From a checkpoint of a small transformer trained on Wikipedia.
Size: width 192, MLP 512 GeGLU, 7.13M parameters.
Architecture: RMSNorm before and after each block, rotary positions, tied embeddings, normalized queries and keys, capped logits.
Training: 381M tokens, 12368 steps.
Each number is 200 + 30 x the weight over its row's rms, rounded and kept within 0 to 999. Layers, rows and columns count from 0. The size before them is the row's rms in percent of the matrix's.

# layer 4 MLP up, 512x192, rms 0.201, rows 261-369, columns 128-191
094,204,200,226,216,194,219,231,200,199,260,203,157,202,195,190,147,164,171,191,225,208,197,212,154,174,262,202,251,169,162,202,227,186,181,274,236,252,194,203,229,177,186,204,176,171,127,207,196,205,201,136,198,190,248,122,208,211,176,200,219,231,184,191,248
106,188,198,187,240,201,212,224,206,190,179,205,204,154,184,226,219,273,218,159,234,214,222,220,175,185,215,150,201,176,171,227,161,129,158,189,215,248,174,223,173,179,191,212,179,196,197,156,208,172,209,223,182,198,172,152,206,223,227,216,254,159,203,177,171
108,146,141,152,204,254,148,195,170,160,235,190,221,179,206,213,209,240,224,169,190,212,206,235,165,222,207,203,207,240,156,198,197,253,174,181,271,179,213,229,212,191,132,251,209,255,205,230,189,205,227,163,231,220,230,200,201,152,186,195,198,211,175,228,200
102,217,161,157,221,247,273,222,253,207,189,147,222,158,210,234,189,195,232,229,191,178,217,202,243,211,197,207,221,206,208,257,205,241,236,196,187,191,195,206,232,202,222,233,238,197,184,210,197,208,148,250,169,177,171,150,162,231,165,216,173,186,258,180,204
099,178,145,181,229,167,177,208,205,255,188,201,188,266,200,203,213,152,175,191,210,210,214,200,223,209,184,215,168,185,192,210,231,228,269,219,241,139,237,218,202,193,192,260,197,218,212,243,146,217,243,255,205,227,207,192,195,187,210,181,192,185,182,204,229
102,204,215,202,184,205,221,180,230,185,227,178,199,236,206,235,178,183,168,165,240,182,158,181,207,212,194,227,227,178,206,202,238,167,155,157,155,208,138,211,209,241,234,195,167,182,179,185,221,262,261,205,215,165,216,235,209,220,188,149,186,192,277,190,182
104,175,198,212,188,213,172,191,159,189,224,214,216,182,253,191,159,227,208,242,201,169,213,245,209,240,195,177,261,178,193,190,220,157,198,213,204,220,177,189,230,206,212,196,213,186,187,216,231,132,193,226,259,173,196,122,171,205,169,175,138,233,150,164,186
095,133,189,139,159,225,160,186,193,242,221,211,147,229,215,244,218,230,189,215,250,186,187,167,126,186,197,167,184,260,179,181,167,226,263,201,248,200,169,191,213,215,215,185,202,180,236,180,200,205,225,227,167,189,146,162,201,197,238,196,193,189,227,233,220
097,192,221,214,187,183,233,216,223,170,211,147,196,191,148,195,201,151,161,272,157,241,200,179,175,239,231,197,159,218,207,210,176,208,250,210,207,199,220,242,207,203,240,181,212,164,182,158,193,152,211,167,148,161,215,168,208,191,218,184,233,158,199,198,182
104,151,170,204,202,234,176,191,153,181,195,236,208,194,223,187,171,164,198,236,296,206,181,201,190,221,207,201,162,200,172,205,254,146,175,202,160,225,215,242,157,217,226,206,240,179,256,191,198,229,211,182,215,167,186,191,188,217,185,198,211,184,236,206,211
107,152,201,196,217,276,190,178,153,199,182,200,196,206,198,181,244,152,235,178,256,197,210,228,108,216,222,164,166,205,213,148,225,135,217,188,233,162,207,226,185,231,180,202,177,194,215,142,224,240,165,193,171,176,215,227,211,187,229,159,224,159,197,200,251
102,147,204,193,265,204,207,235,195,241,186,218,190,183,237,176,198,209,160,214,265,189,174,177,242,224,215,204,180,177,238,199,138,147,202,168,151,188,189,238,169,192,174,214,226,200,133,238,228,210,219,219,208,230,230,228,236,249,223,187,194,184,209,201,190
098,142,173,202,256,157,179,128,193,166,217,150,186,201,230,211,220,182,169,210,223,205,190,230,204,207,231,209,186,211,220,230,167,188,182,151,161,155,149,166,200,188,217,200,222,234,184,203,250,158,209,166,144,204,183,207,267,188,139,145,197,237,219,182,209
097,207,165,183,265,202,150,194,181,174,200,233,189,158,194,205,181,148,241,255,216,136,176,187,257,173,227,204,178,242,196,191,213,267,220,184,161,203,167,211,204,185,181,192,206,250,220,235,211,173,179,192,146,198,209,233,223,216,227,204,209,193,192,253,229
089,205,218,209,234,205,160,237,234,232,190,198,238,212,172,166,217,195,140,135,216,202,241,217,166,234,216,223,182,224,264,205,199,154,238,204,217,217,196,221,166,193,215,249,141,182,209,184,175,172,182,150,116,225,193,207,237,202,132,217,201,180,213,199,210
095,148,199,174,168,228,250,169,260,139,190,172,218,218,226,255,201,163,244,187,198,170,176,228,205,187,146,187,247,190,225,177,149,190,199,167,159,158,266,216,197,248,204,204,183,188,148,227,212,188,200,191,199,221,203,209,211,160,183,168,196,189,183,232,174
101,172,234,202,198,265,215,229,242,199,163,227,211,217,204,201,137,261,218,218,164,218,178,270,216,204,220,233,196,164,138,216,195,222,199,242,160,187,212,237,204,232,221,178,201,213,275,179,180,204,209,193,186,223,189,194,153,217,195,186,202,238,248,177,215
100,184,148,192,192,244,183,205,212,254,194,195,186,249,177,139,211,233,162,217,205,190,188,220,173,263,210,194,183,172,189,167,230,210,194,224,197,186,186,221,148,205,211,228,190,221,144,210,189,213,181,237,191,231,185,194,149,156,217,208,192,188,189,204,161
102,169,198,179,194,208,146,187,233,247,214,211,219,238,182,218,239,171,174,247,151,201,149,202,184,243,215,164,185,169,217,130,205,248,205,214,262,163,232,188,216,208,182,248,185,228,174,192,126,231,178,206,203,216,226,194,263,221,208,281,176,174,226,162,216
101,167,154,163,252,126,238,191,214,261,196,196,156,200,223,247,216,233,186,201,171,178,185,181,229,215,192,254,163,223,175,234,178,220,210,193,235,191,210,192,208,229,212,214,205,183,240,222,220,165,230,196,225,184,210,254,215,210,220,197,192,186,201,158,209
111,173,265,228,168,183,205,178,211,227,181,183,208,128,156,205,215,192,208,139,189,239,163,230,153,168,231,220,206,222,142,190,199,209,219,247,200,232,225,225,219,187,225,207,196,219,174,173,221,216,234,232,143,203,189,190,193,214,176,229,154,218,231,186,195
098,203,194,215,166,196,240,229,185,138,220,155,185,200,218,203,176,194,237,175,162,185,227,208,219,203,198,166,208,219,178,170,213,219,248,224,244,182,241,165,236,211,236,155,221,222,159,228,199,154,233,180,226,248,195,203,194,277,295,186,121,229,163,218,247
100,282,225,156,185,112,250,199,179,186,235,202,191,227,242,186,167,214,197,136,214,191,196,212,197,230,255,240,244,205,192,167,205,171,126,199,190,238,183,183,226,178,200,208,226,198,197,171,229,170,175,197,183,218,261,243,194,169,168,235,220,171,228,250,197
123,145,239,197,195,187,190,202,243,182,202,238,168,249,205,261,203,176,244,188,216,164,174,234,193,198,160,218,201,262,182,245,196,237,204,248,239,216,194,256,177,207,204,220,240,145,187,248,212,235,217,196,206,171,220,218,148,171,194,163,243,193,227,229,227
098,200,189,220,142,216,200,215,164,155,177,178,171,186,203,176,200,169,162,217,209,189,213,232,168,199,212,193,193,161,208,192,145,227,203,192,215,186,132,170,190,198,174,203,215,178,172,188,185,215,251,156,249,200,164,216,284,179,176,277,204,196,191,237,165
108,248,215,203,147,205,223,123,186,218,176,205,182,211,212,190,182,187,207,232,153,195,198,200,173,193,259,193,206,179,199,139,169,226,232,255,233,189,138,197,182,204,187,164,240,173,195,224,247,228,264,249,180,213,194,150,181,206,202,169,190,185,217,177,194
097,219,200,182,242,164,221,153,175,216,218,206,189,140,229,215,235,194,174,184,174,160,216,165,201,175,161,203,207,156,217,170,208,255,168,195,205,180,223,237,180,184,201,243,140,217,192,186,190,204,206,249,197,313,205,189,135,194,217,178,226,225,163,203,186
099,265,179,170,172,199,227,190,215,229,215,217,226,272,201,187,154,161,209,209,135,199,172,192,189,200,151,202,186,238,227,173,181,236,230,240,207,168,195,205,193,171,176,206,195,203,219,260,184,198,184,202,217,215,219,209,199,268,176,156,211,194,141,162,170
099,249,195,171,152,216,229,210,183,273,257,229,208,175,146,163,192,238,253,217,213,249,189,228,220,193,243,215,220,220,158,195,214,211,250,212,164,166,159,185,236,176,229,212,227,122,221,214,176,181,178,192,174,212,196,232,206,170,201,244,217,188,150,201,249
097,135,215,236,177,211,189,180,226,254,221,173,251,189,192,208,174,170,209,235,183,233,192,210,152,190,172,168,206,179,156,238,145,208,240,170,205,184,137,179,182,231,205,192,164,206,211,209,202,214,201,186,180,192,153,162,187,208,212,196,158,242,172,212,264
103,217,200,246,147,244,197,261,205,219,192,170,263,232,208,187,218,172,244,182,211,185,167,176,227,202,184,165,228,242,215,233,162,185,171,206,190,239,269,196,194,169,149,214,203,194,187,183,231,238,210,188,250,234,204,139,167,211,174,198,201,174,169,225,154
099,232,224,165,223,250,189,168,182,209,226,198,237,238,146,182,188,237,231,188,218,237,159,175,202,183,188,222,198,213,202,199,232,158,218,217,210,216,165,183,203,249,166,233,251,237,203,205,179,186,188,180,224,267,225,166,205,211,183,175,248,250,224,178,219
093,265,194,195,226,178,187,216,184,171,189,171,164,154,166,199,165,204,180,230,168,230,226,191,188,239,230,228,208,220,205,204,160,215,199,210,213,203,133,198,251,169,253,242,128,279,175,208,224,184,216,227,203,216,211,204,216,230,211,161,158,143,212,173,154
093,226,226,205,171,265,165,185,204,192,187,177,235,161,192,215,241,178,203,181,201,204,118,220,188,184,222,187,176,173,174,132,204,209,195,179,165,244,177,201,194,132,225,238,204,170,189,171,188,179,226,171,184,171,152,252,205,247,194,240,191,216,260,242,250
093,202,282,159,226,193,158,242,209,175,191,245,204,241,210,225,159,185,176,233,300,186,223,180,216,154,210,221,223,219,205,183,229,216,189,252,215,183,192,227,184,205,186,231,218,203,258,197,185,203,181,198,218,183,213,203,164,166,200,218,240,165,219,157,233
097,168,183,202,187,162,204,219,220,217,235,187,206,209,167,205,184,179,207,216,198,236,169,184,192,165,197,187,223,169,155,223,184,177,192,231,189,202,208,172,175,194,178,178,214,200,192,196,164,173,254,192,194,206,178,180,200,213,230,229,239,223,226,187,183
101,151,224,243,177,162,249,192,219,164,209,205,173,188,172,139,205,216,175,206,135,233,176,172,239,193,300,176,203,202,160,187,223,188,225,218,227,255,191,174,184,228,196,173,198,190,144,184,181,196,189,151,230,182,203,186,233,231,188,178,160,173,217,204,195
113,247,207,200,251,152,206,158,217,210,224,217,218,154,254,214,203,207,251,206,206,184,206,219,233,254,251,240,166,194,183,175,193,211,176,175,129,249,227,179,237,188,187,160,167,247,142,231,153,202,187,226,174,163,221,226,301,212,201,195,190,206,144,184,194
096,216,229,190,202,222,211,142,175,165,206,172,223,169,152,205,234,221,222,188,189,204,182,238,191,202,158,198,177,226,174,208,211,190,206,227,243,149,189,238,220,191,201,166,214,234,165,215,181,162,198,215,163,177,193,190,219,190,240,160,207,184,179,188,204
129,211,239,164,165,187,220,219,265,211,226,227,213,206,215,187,197,167,172,151,177,185,164,146,182,204,161,158,191,181,177,165,222,198,208,229,214,220,183,171,229,169,212,205,195,130,235,201,194,144,196,207,209,233,255,198,195,155,212,206,180,215,249,171,238
095,202,160,214,227,110,125,184,145,168,152,189,218,187,202,189,174,173,235,232,197,169,165,239,174,261,197,221,166,185,218,220,228,180,211,231,192,213,204,185,171,201,168,187,177,198,179,178,170,161,182,217,169,201,186,166,150,263,189,222,211,219,229,180,230
100,233,235,244,200,232,236,195,216,203,216,216,184,226,155,179,285,199,155,216,194,164,225,186,203,126,214,170,256,234,168,156,163,240,242,230,218,204,239,173,196,203,190,212,238,205,165,212,208,218,178,228,194,229,263,168,210,178,202,201,172,195,207,166,190
098,201,258,188,196,187,260,219,181,221,231,224,181,219,205,219,196,311,257,251,206,210,178,180,124,174,216,235,186,227,196,180,204,176,226,179,170,233,255,155,183,188,207,221,198,169,217,185,178,196,199,175,161,186,170,203,173,170,156,278,214,246,163,197,230
102,227,227,207,190,198,185,167,247,219,222,205,198,284,246,199,188,207,198,245,198,207,203,197,190,188,189,158,207,255,232,248,209,202,176,196,193,226,229,115,202,173,154,205,196,222,163,217,224,187,241,205,198,195,159,304,243,187,211,189,172,211,204,245,164
120,246,183,152,183,187,198,250,208,183,198,204,174,208,164,192,172,194,247,166,203,225,194,202,235,202,173,172,244,213,218,182,202,244,160,247,187,196,237,135,160,196,166,196,197,217,259,145,262,244,221,207,192,244,216,154,150,216,202,225,210,210,172,191,181
128,184,154,220,241,156,204,162,184,221,239,152,180,134,204,197,222,217,148,210,230,179,235,179,216,220,208,167,161,174,186,231,195,202,175,220,242,187,218,229,222,201,216,179,224,204,206,245,210,162,155,206,231,208,198,196,192,141,231,205,258,231,165,194,243
109,229,268,151,207,187,168,199,173,238,218,205,211,152,271,162,181,224,219,245,214,220,196,211,193,215,203,184,213,136,161,222,171,177,173,201,222,242,205,215,220,158,174,207,200,182,166,125,224,130,209,167,185,178,156,219,192,203,222,159,186,180,241,228,273
108,208,216,221,163,225,191,203,194,241,224,180,154,237,207,142,125,194,178,223,243,160,207,209,214,176,262,176,267,186,202,224,171,260,208,175,182,194,231,245,157,165,143,201,206,195,224,233,209,212,192,241,172,214,206,136,245,230,182,214,202,220,206,199,171
101,166,227,229,196,187,269,184,220,259,223,215,238,170,220,182,221,241,176,227,204,171,211,195,158,235,189,185,173,182,207,174,207,154,187,156,209,235,187,166,221,211,196,108,251,215,209,211,221,171,184,179,167,244,195,159,209,189,176,227,174,280,201,208,183
107,175,211,140,197,182,189,237,210,208,175,215,234,252,195,222,204,206,213,239,206,234,166,190,186,241,193,203,235,229,204,195,199,187,257,219,194,211,198,171,188,245,213,223,175,204,229,131,176,172,237,179,183,231,211,227,195,180,145,166,196,171,227,201,208
103,207,215,192,180,234,255,227,222,204,182,199,195,202,184,217,216,211,244,217,215,150,259,251,206,185,204,277,208,271,198,220,194,232,142,196,124,204,219,211,146,166,194,157,239,204,145,222,168,134,141,248,240,243,157,162,202,176,132,160,226,191,191,212,212
100,215,223,249,177,199,203,156,220,193,198,234,211,161,184,183,195,195,196,256,210,194,209,221,186,201,202,120,200,176,184,215,219,190,216,187,199,180,163,186,216,233,229,119,189,150,203,161,182,204,209,210,148,171,203,177,228,107,238,210,218,223,175,251,247
096,220,188,241,167,207,165,170,221,180,201,220,188,183,165,228,175,193,149,189,248,236,129,227,181,205,228,186,191,204,187,240,198,149,218,235,134,184,184,203,157,162,209,199,233,165,185,160,141,161,192,167,174,222,237,170,136,183,174,191,232,224,206,222,197
086,166,171,235,168,215,158,238,209,133,224,239,213,200,215,185,192,174,220,179,210,198,262,212,214,183,226,171,173,214,193,189,175,168,190,191,175,138,223,164,182,214,183,240,248,169,198,282,265,194,179,208,216,261,194,181,226,170,188,176,178,189,271,147,169
095,184,229,247,208,244,185,211,160,211,174,176,199,193,213,260,184,188,198,201,188,157,182,203,200,211,211,203,210,190,218,212,205,189,140,241,213,203,242,167,174,214,183,188,205,220,200,201,261,156,162,207,215,178,161,260,267,215,239,155,204,199,212,189,192
101,271,145,231,177,160,206,197,202,242,162,222,176,144,162,213,170,144,198,216,205,223,195,191,248,220,240,127,197,229,240,197,203,130,225,251,204,188,155,209,213,168,207,188,189,167,253,222,221,193,162,211,232,170,214,214,221,140,229,174,198,193,236,183,203
097,222,166,179,229,227,197,205,239,178,254,234,223,154,164,180,241,185,169,217,193,222,200,234,217,185,220,217,162,159,213,242,230,200,233,178,205,248,171,211,219,201,210,176,232,196,149,181,245,156,164,198,178,151,182,216,188,196,187,180,116,243,204,138,176
095,171,193,217,250,188,225,186,154,210,219,235,182,224,209,179,256,203,187,217,223,230,168,232,198,182,225,226,201,160,220,205,219,209,201,279,240,204,157,223,242,227,130,248,190,175,238,217,190,171,253,198,153,226,180,214,214,165,208,181,223,265,183,173,153
089,256,245,203,211,201,189,175,173,152,225,195,212,188,143,192,188,205,172,230,148,179,245,200,207,155,255,250,260,220,207,191,217,220,232,200,202,167,218,203,197,150,201,222,190,156,231,209,208,162,239,240,173,262,188,199,197,273,266,210,193,172,169,195,139
100,217,210,214,189,192,193,185,205,268,221,172,246,168,188,217,243,208,209,216,183,168,153,196,256,173,184,223,219,158,211,256,248,165,224,182,189,205,253,180,204,222,194,173,230,153,188,228,166,157,169,250,168,183,188,177,213,204,157,220,223,200,176,188,190
104,221,180,243,164,172,185,189,171,178,204,136,211,182,215,193,174,204,262,231,232,209,176,183,177,188,176,171,218,246,167,187,266,178,217,239,146,194,231,208,167,180,166,174,214,249,167,197,245,213,208,161,195,218,187,233,172,201,191,218,212,193,225,186,174
108,169,211,207,214,178,216,204,163,183,203,230,219,200,186,181,205,261,191,210,194,193,199,262,124,254,232,176,170,209,148,157,229,228,150,245,194,206,208,122,216,212,192,205,230,161,243,155,179,186,203,177,195,193,196,202,174,231,192,234,208,187,239,181,224
084,210,221,243,200,125,262,229,142,219,157,193,188,225,183,198,227,200,258,267,218,249,166,179,230,205,202,187,260,224,194,216,218,175,231,237,197,226,205,170,177,221,259,207,183,189,283,261,232,197,241,184,182,183,196,214,189,239,209,179,199,190,199,143,249
104,153,171,198,219,165,230,177,226,211,229,222,216,173,214,204,174,212,209,216,155,216,180,198,204,200,197,196,256,187,213,201,201,173,218,207,236,148,165,218,196,240,182,165,217,186,165,247,188,171,196,152,243,192,200,229,142,202,192,214,246,138,236,154,206
095,254,184,247,201,164,220,226,130,176,270,213,196,177,241,234,185,193,206,227,246,217,215,185,207,148,188,229,231,174,147,175,179,234,206,243,185,178,145,164,185,206,253,159,195,148,171,205,196,195,216,187,158,211,179,216,164,183,179,182,204,230,214,189,171
116,218,213,215,200,201,220,226,222,217,247,216,206,204,169,176,190,222,212,163,202,205,198,234,170,189,213,187,212,181,190,163,188,190,183,247,122,276,189,160,206,257,199,234,205,194,191,224,180,222,191,223,206,190,251,192,158,172,218,248,192,182,225,198,123
097,136,160,141,247,224,176,206,207,184,118,199,121,189,199,195,187,284,201,252,228,249,166,140,143,211,195,221,217,171,199,161,177,234,209,167,244,193,219,203,214,216,184,191,146,207,205,228,153,215,154,221,212,174,239,182,166,204,195,206,223,195,207,142,239
110,166,254,215,204,188,223,181,212,184,201,221,207,212,214,214,162,151,220,187,176,196,162,242,209,186,218,255,211,208,199,178,148,175,206,190,211,227,228,196,240,162,242,217,217,250,181,209,157,187,208,212,184,191,174,236,253,190,119,180,206,199,152,210,235
097,187,155,164,210,201,188,164,216,207,162,198,193,183,245,185,167,168,238,235,219,180,229,242,225,179,221,192,205,174,183,139,198,218,230,187,208,197,177,131,207,176,216,212,282,170,267,202,212,210,174,179,195,171,214,170,233,241,188,146,254,192,151,227,165
099,171,157,167,170,160,195,211,213,187,231,182,200,225,161,187,160,186,205,230,212,210,173,205,210,157,184,222,179,183,236,215,253,218,182,200,175,104,161,168,192,266,271,200,232,169,214,195,194,155,237,214,207,191,197,267,212,187,213,211,180,147,207,199,212
094,205,214,222,211,260,180,230,228,221,218,182,204,213,210,143,212,169,230,199,262,162,207,193,202,167,241,191,184,212,202,184,174,200,209,212,159,233,173,231,221,159,196,166,181,192,197,173,153,141,110,224,221,149,177,219,205,194,181,210,236,211,184,195,182
109,198,232,175,255,231,165,205,253,217,187,184,152,160,178,189,221,202,152,145,137,205,176,236,214,241,199,213,177,205,220,213,197,188,209,151,167,164,183,191,214,162,189,186,250,189,225,170,165,191,209,214,191,161,181,221,239,179,256,160,216,176,206,178,202
102,178,259,222,177,207,296,158,196,196,176,197,230,214,215,219,246,164,145,173,234,249,193,219,192,170,215,218,200,178,232,254,241,192,155,125,249,212,213,202,223,201,184,193,179,219,230,214,179,190,227,234,169,220,190,188,231,223,173,185,221,201,187,191,244
097,203,159,211,179,228,158,226,171,230,217,228,215,229,226,185,227,181,220,196,220,182,235,151,284,236,171,239,213,185,200,179,216,222,197,164,196,189,171,185,217,199,215,188,180,261,233,175,204,222,234,225,222,202,154,249,170,193,166,184,137,202,153,142,211
094,183,182,179,118,225,223,253,163,156,202,230,220,194,224,152,164,198,229,214,138,155,227,180,235,184,280,213,186,183,243,191,210,225,269,173,232,186,200,173,171,148,213,224,197,179,193,201,224,208,155,163,147,193,174,227,157,204,186,181,135,199,176,207,222
103,213,159,213,220,230,178,210,209,203,190,273,191,185,236,188,214,238,188,240,223,201,219,211,201,184,230,302,166,185,187,165,197,223,173,169,216,143,157,235,161,241,148,191,209,236,186,229,219,178,178,251,196,222,185,200,165,172,210,213,180,213,158,215,252
103,143,172,236,242,134,224,156,196,247,211,170,213,174,208,181,175,215,158,238,211,208,159,248,208,290,253,179,223,225,163,256,194,228,232,213,250,177,215,211,181,234,247,188,189,198,248,203,183,177,155,193,152,223,185,190,159,247,181,175,187,210,253,162,162
105,196,199,159,148,252,232,257,169,247,213,212,235,155,206,168,167,173,215,185,192,192,184,186,186,204,202,256,237,175,183,201,183,178,176,230,191,177,175,217,232,195,159,179,194,169,201,210,210,219,200,175,208,169,173,176,162,155,200,200,235,215,221,194,193
073,231,219,186,224,183,169,252,200,189,185,168,189,163,132,215,227,231,269,138,244,246,195,186,225,186,203,231,265,197,197,185,253,217,199,155,198,198,193,147,168,210,219,225,202,193,246,210,192,190,211,220,227,153,249,228,241,208,133,208,230,161,209,227,199
096,192,169,203,205,189,135,197,160,253,202,219,181,194,182,211,124,152,224,164,213,219,219,231,196,215,156,247,224,263,164,211,196,193,224,185,209,245,209,209,207,195,261,164,189,171,178,231,177,168,210,209,195,200,168,161,225,199,205,188,231,190,211,225,242
099,167,192,194,160,190,214,156,141,239,244,195,211,181,162,243,223,191,196,207,251,183,204,182,197,180,200,212,184,150,206,195,193,219,177,190,250,205,160,215,214,201,201,216,185,225,251,264,191,202,165,264,181,171,204,194,166,181,220,239,184,199,211,235,163
094,212,148,189,230,198,245,199,189,193,222,157,201,209,167,235,257,241,184,162,190,249,211,168,205,131,216,178,178,164,247,144,207,188,149,158,215,191,227,191,230,177,202,179,180,185,195,154,211,236,175,157,181,237,168,198,224,204,212,302,172,248,227,162,215
096,235,209,172,230,152,209,195,208,169,195,222,181,279,225,175,252,194,162,178,163,141,196,229,216,245,189,198,214,216,202,182,224,149,196,177,180,182,167,177,158,193,226,203,231,176,155,187,208,213,226,209,189,181,227,200,251,176,197,196,219,199,207,205,233
105,252,211,202,232,224,188,195,168,181,175,220,152,183,204,208,234,184,234,164,158,183,204,241,125,179,212,220,153,174,240,185,206,211,173,197,187,174,214,198,139,214,169,178,189,255,155,168,208,144,211,205,139,215,215,189,233,266,198,176,234,211,215,265,234
093,173,159,172,185,203,219,282,161,200,209,218,149,224,188,223,169,187,179,190,165,226,221,208,186,188,182,149,211,183,125,173,218,187,190,212,247,239,191,181,231,197,247,189,212,217,186,175,226,241,164,168,182,158,183,181,217,181,214,174,206,212,218,217,211
101,198,195,175,162,202,223,221,208,163,187,257,263,182,179,176,227,202,239,219,201,172,191,218,250,225,188,179,271,228,203,197,191,233,179,246,183,180,181,219,154,192,165,164,211,165,232,195,224,238,197,194,193,196,157,221,178,182,266,240,145,213,215,169,184
099,202,222,223,154,213,175,206,226,219,225,197,217,193,230,230,224,162,165,241,187,206,126,152,193,158,201,262,174,224,178,164,173,192,223,141,177,176,218,216,218,165,218,207,264,232,176,190,241,234,216,255,181,219,201,180,199,163,261,178,202,196,221,180,204
097,182,147,226,190,242,220,194,191,245,248,219,232,210,235,204,168,199,215,191,253,195,196,231,173,211,196,219,203,156,207,259,210,136,192,183,157,192,238,189,148,189,239,228,174,164,186,240,191,206,195,250,229,209,207,185,205,195,163,206,180,196,204,223,166
096,169,159,179,218,154,150,211,181,183,220,233,168,186,215,242,152,223,180,186,228,196,245,181,176,205,255,241,149,219,163,207,203,255,159,203,140,201,192,168,222,178,234,179,207,202,214,227,218,244,181,217,190,161,205,188,220,226,234,154,167,159,253,174,153
094,153,186,154,223,199,188,226,188,173,223,199,236,189,176,222,204,167,221,206,185,184,177,180,153,212,199,219,193,199,221,196,199,216,196,171,175,225,237,178,250,210,136,212,207,181,181,207,235,177,236,153,176,241,160,209,188,155,178,222,177,212,172,243,191
102,205,193,235,203,178,213,187,276,228,235,222,219,153,245,227,146,186,234,194,214,200,185,220,180,180,175,228,193,163,197,206,165,199,201,231,141,178,139,163,174,171,201,224,187,184,170,176,172,153,164,224,179,194,169,233,244,191,186,162,235,237,174,236,210
103,151,171,212,163,171,171,189,198,222,246,215,193,179,167,196,250,236,191,215,209,203,197,169,263,208,209,171,208,179,165,240,217,231,271,185,216,228,172,189,223,184,249,222,221,198,201,182,179,208,178,252,205,154,181,222,226,261,195,234,183,231,192,166,176
102,208,244,151,198,201,253,164,219,193,200,211,202,201,205,217,225,188,221,229,213,173,217,232,231,172,205,214,180,221,186,195,213,171,192,171,172,198,181,212,192,174,211,211,229,164,206,230,191,170,173,157,188,197,198,208,171,206,213,199,127,263,232,225,206
102,215,212,173,165,190,191,212,169,160,233,165,201,228,226,201,117,164,231,194,158,224,160,171,238,170,187,197,222,239,187,199,177,199,190,181,185,206,201,187,206,251,236,184,205,186,276,225,230,250,210,205,206,192,176,252,211,179,223,232,191,228,152,210,223
097,228,218,218,189,184,233,176,170,217,209,207,233,192,197,202,173,177,211,167,178,189,183,211,159,183,191,245,215,225,213,219,182,172,157,171,135,200,218,173,200,244,253,124,230,195,212,213,194,171,246,235,230,162,181,209,202,218,247,191,194,185,199,197,255
097,208,144,243,184,167,213,185,170,168,228,231,177,173,201,222,231,168,192,214,176,222,171,169,254,170,243,215,161,254,151,221,274,220,186,173,197,138,196,202,244,243,202,171,209,182,200,177,220,199,192,224,136,216,197,171,203,191,232,211,196,226,245,209,167
098,181,224,184,144,184,167,174,216,180,197,227,182,237,175,155,211,198,190,164,261,261,140,220,265,203,225,126,236,182,203,209,227,251,215,189,213,185,197,172,226,228,185,216,251,186,188,154,185,211,214,207,182,218,196,199,199,178,175,179,252,165,180,232,172
106,208,150,181,213,197,169,182,247,202,211,127,137,223,183,244,189,227,162,189,204,250,164,166,232,217,207,163,166,224,185,266,220,178,205,231,224,200,179,193,151,209,223,212,214,197,175,182,240,169,115,233,214,158,150,208,212,208,193,225,153,179,242,244,142
094,213,182,166,200,232,173,145,254,142,240,159,226,193,254,232,236,216,149,175,214,230,158,228,194,200,219,156,188,130,188,221,188,171,217,173,159,177,192,187,192,231,179,149,189,180,216,207,150,189,198,184,227,189,207,233,153,218,232,199,229,198,212,164,204
095,176,208,196,191,212,191,203,195,179,214,188,226,202,212,144,172,170,212,231,238,213,215,197,238,185,243,226,213,215,156,223,193,240,173,244,210,212,202,214,209,203,169,211,245,156,182,217,131,231,192,215,184,201,201,219,176,240,184,241,165,256,219,159,185
088,173,188,204,193,210,195,216,207,175,225,215,200,214,236,202,252,194,199,268,202,270,233,189,183,203,188,193,141,177,234,163,197,224,199,209,197,209,192,210,176,176,160,175,209,163,202,239,179,221,196,233,190,229,193,180,214,220,230,176,218,211,213,178,282
098,197,216,173,160,194,224,234,258,241,193,197,196,244,191,228,154,206,167,184,223,203,193,159,194,257,206,241,151,206,228,171,156,228,209,267,167,221,226,267,141,219,206,160,216,224,248,260,209,195,167,207,163,200,163,198,172,218,185,196,195,206,212,187,163
104,246,209,195,177,203,201,214,265,200,262,248,200,180,198,213,233,162,144,229,243,201,182,192,222,210,183,131,198,200,199,213,194,199,207,191,147,259,175,219,304,225,238,213,213,211,210,229,176,221,210,243,246,173,182,210,124,181,235,189,224,216,217,151,205
095,155,162,209,181,196,187,220,235,241,143,200,282,175,203,238,241,235,178,178,229,270,261,189,213,229,226,159,179,152,201,222,180,206,197,164,233,163,139,195,150,241,209,183,183,187,145,183,189,175,200,181,166,189,182,182,207,203,229,178,195,153,213,227,205
127,214,224,125,184,202,178,176,232,239,206,221,156,200,156,219,219,183,238,156,200,212,219,174,246,189,203,204,233,166,188,209,186,202,248,171,184,178,247,252,168,153,260,178,217,208,194,196,184,200,174,247,175,158,223,208,184,234,236,263,204,226,159,175,228
103,204,174,240,239,202,222,146,188,221,225,141,221,236,190,208,186,206,178,197,220,147,181,171,197,211,196,175,225,248,181,178,199,244,191,222,240,208,186,209,122,231,155,214,162,223,199,212,227,155,197,230,191,167,126,148,197,229,199,202,171,181,234,212,192
113,165,189,225,214,187,261,168,201,267,173,178,190,169,224,199,178,197,252,226,210,242,203,204,187,237,202,174,194,182,175,205,234,229,218,162,236,200,161,261,247,179,143,205,238,209,205,192,196,225,187,216,200,234,220,139,197,162,233,271,282,201,171,205,224
088,217,189,168,184,202,196,265,163,186,146,190,212,124,193,237,177,249,232,248,191,199,228,214,218,166,256,171,218,185,217,142,206,203,206,201,170,182,190,166,210,212,192,192,222,200,194,164,217,189,170,188,167,204,189,216,168,234,195,229,142,159,218,262,172
097,151,206,216,190,178,223,174,168,161,258,193,177,166,168,249,160,177,200,197,261,229,163,223,138,114,149,202,233,182,203,196,156,180,219,216,259,195,160,239,209,235,203,246,205,145,217,233,170,205,188,169,210,211,187,224,232,163,185,199,212,202,244,200,215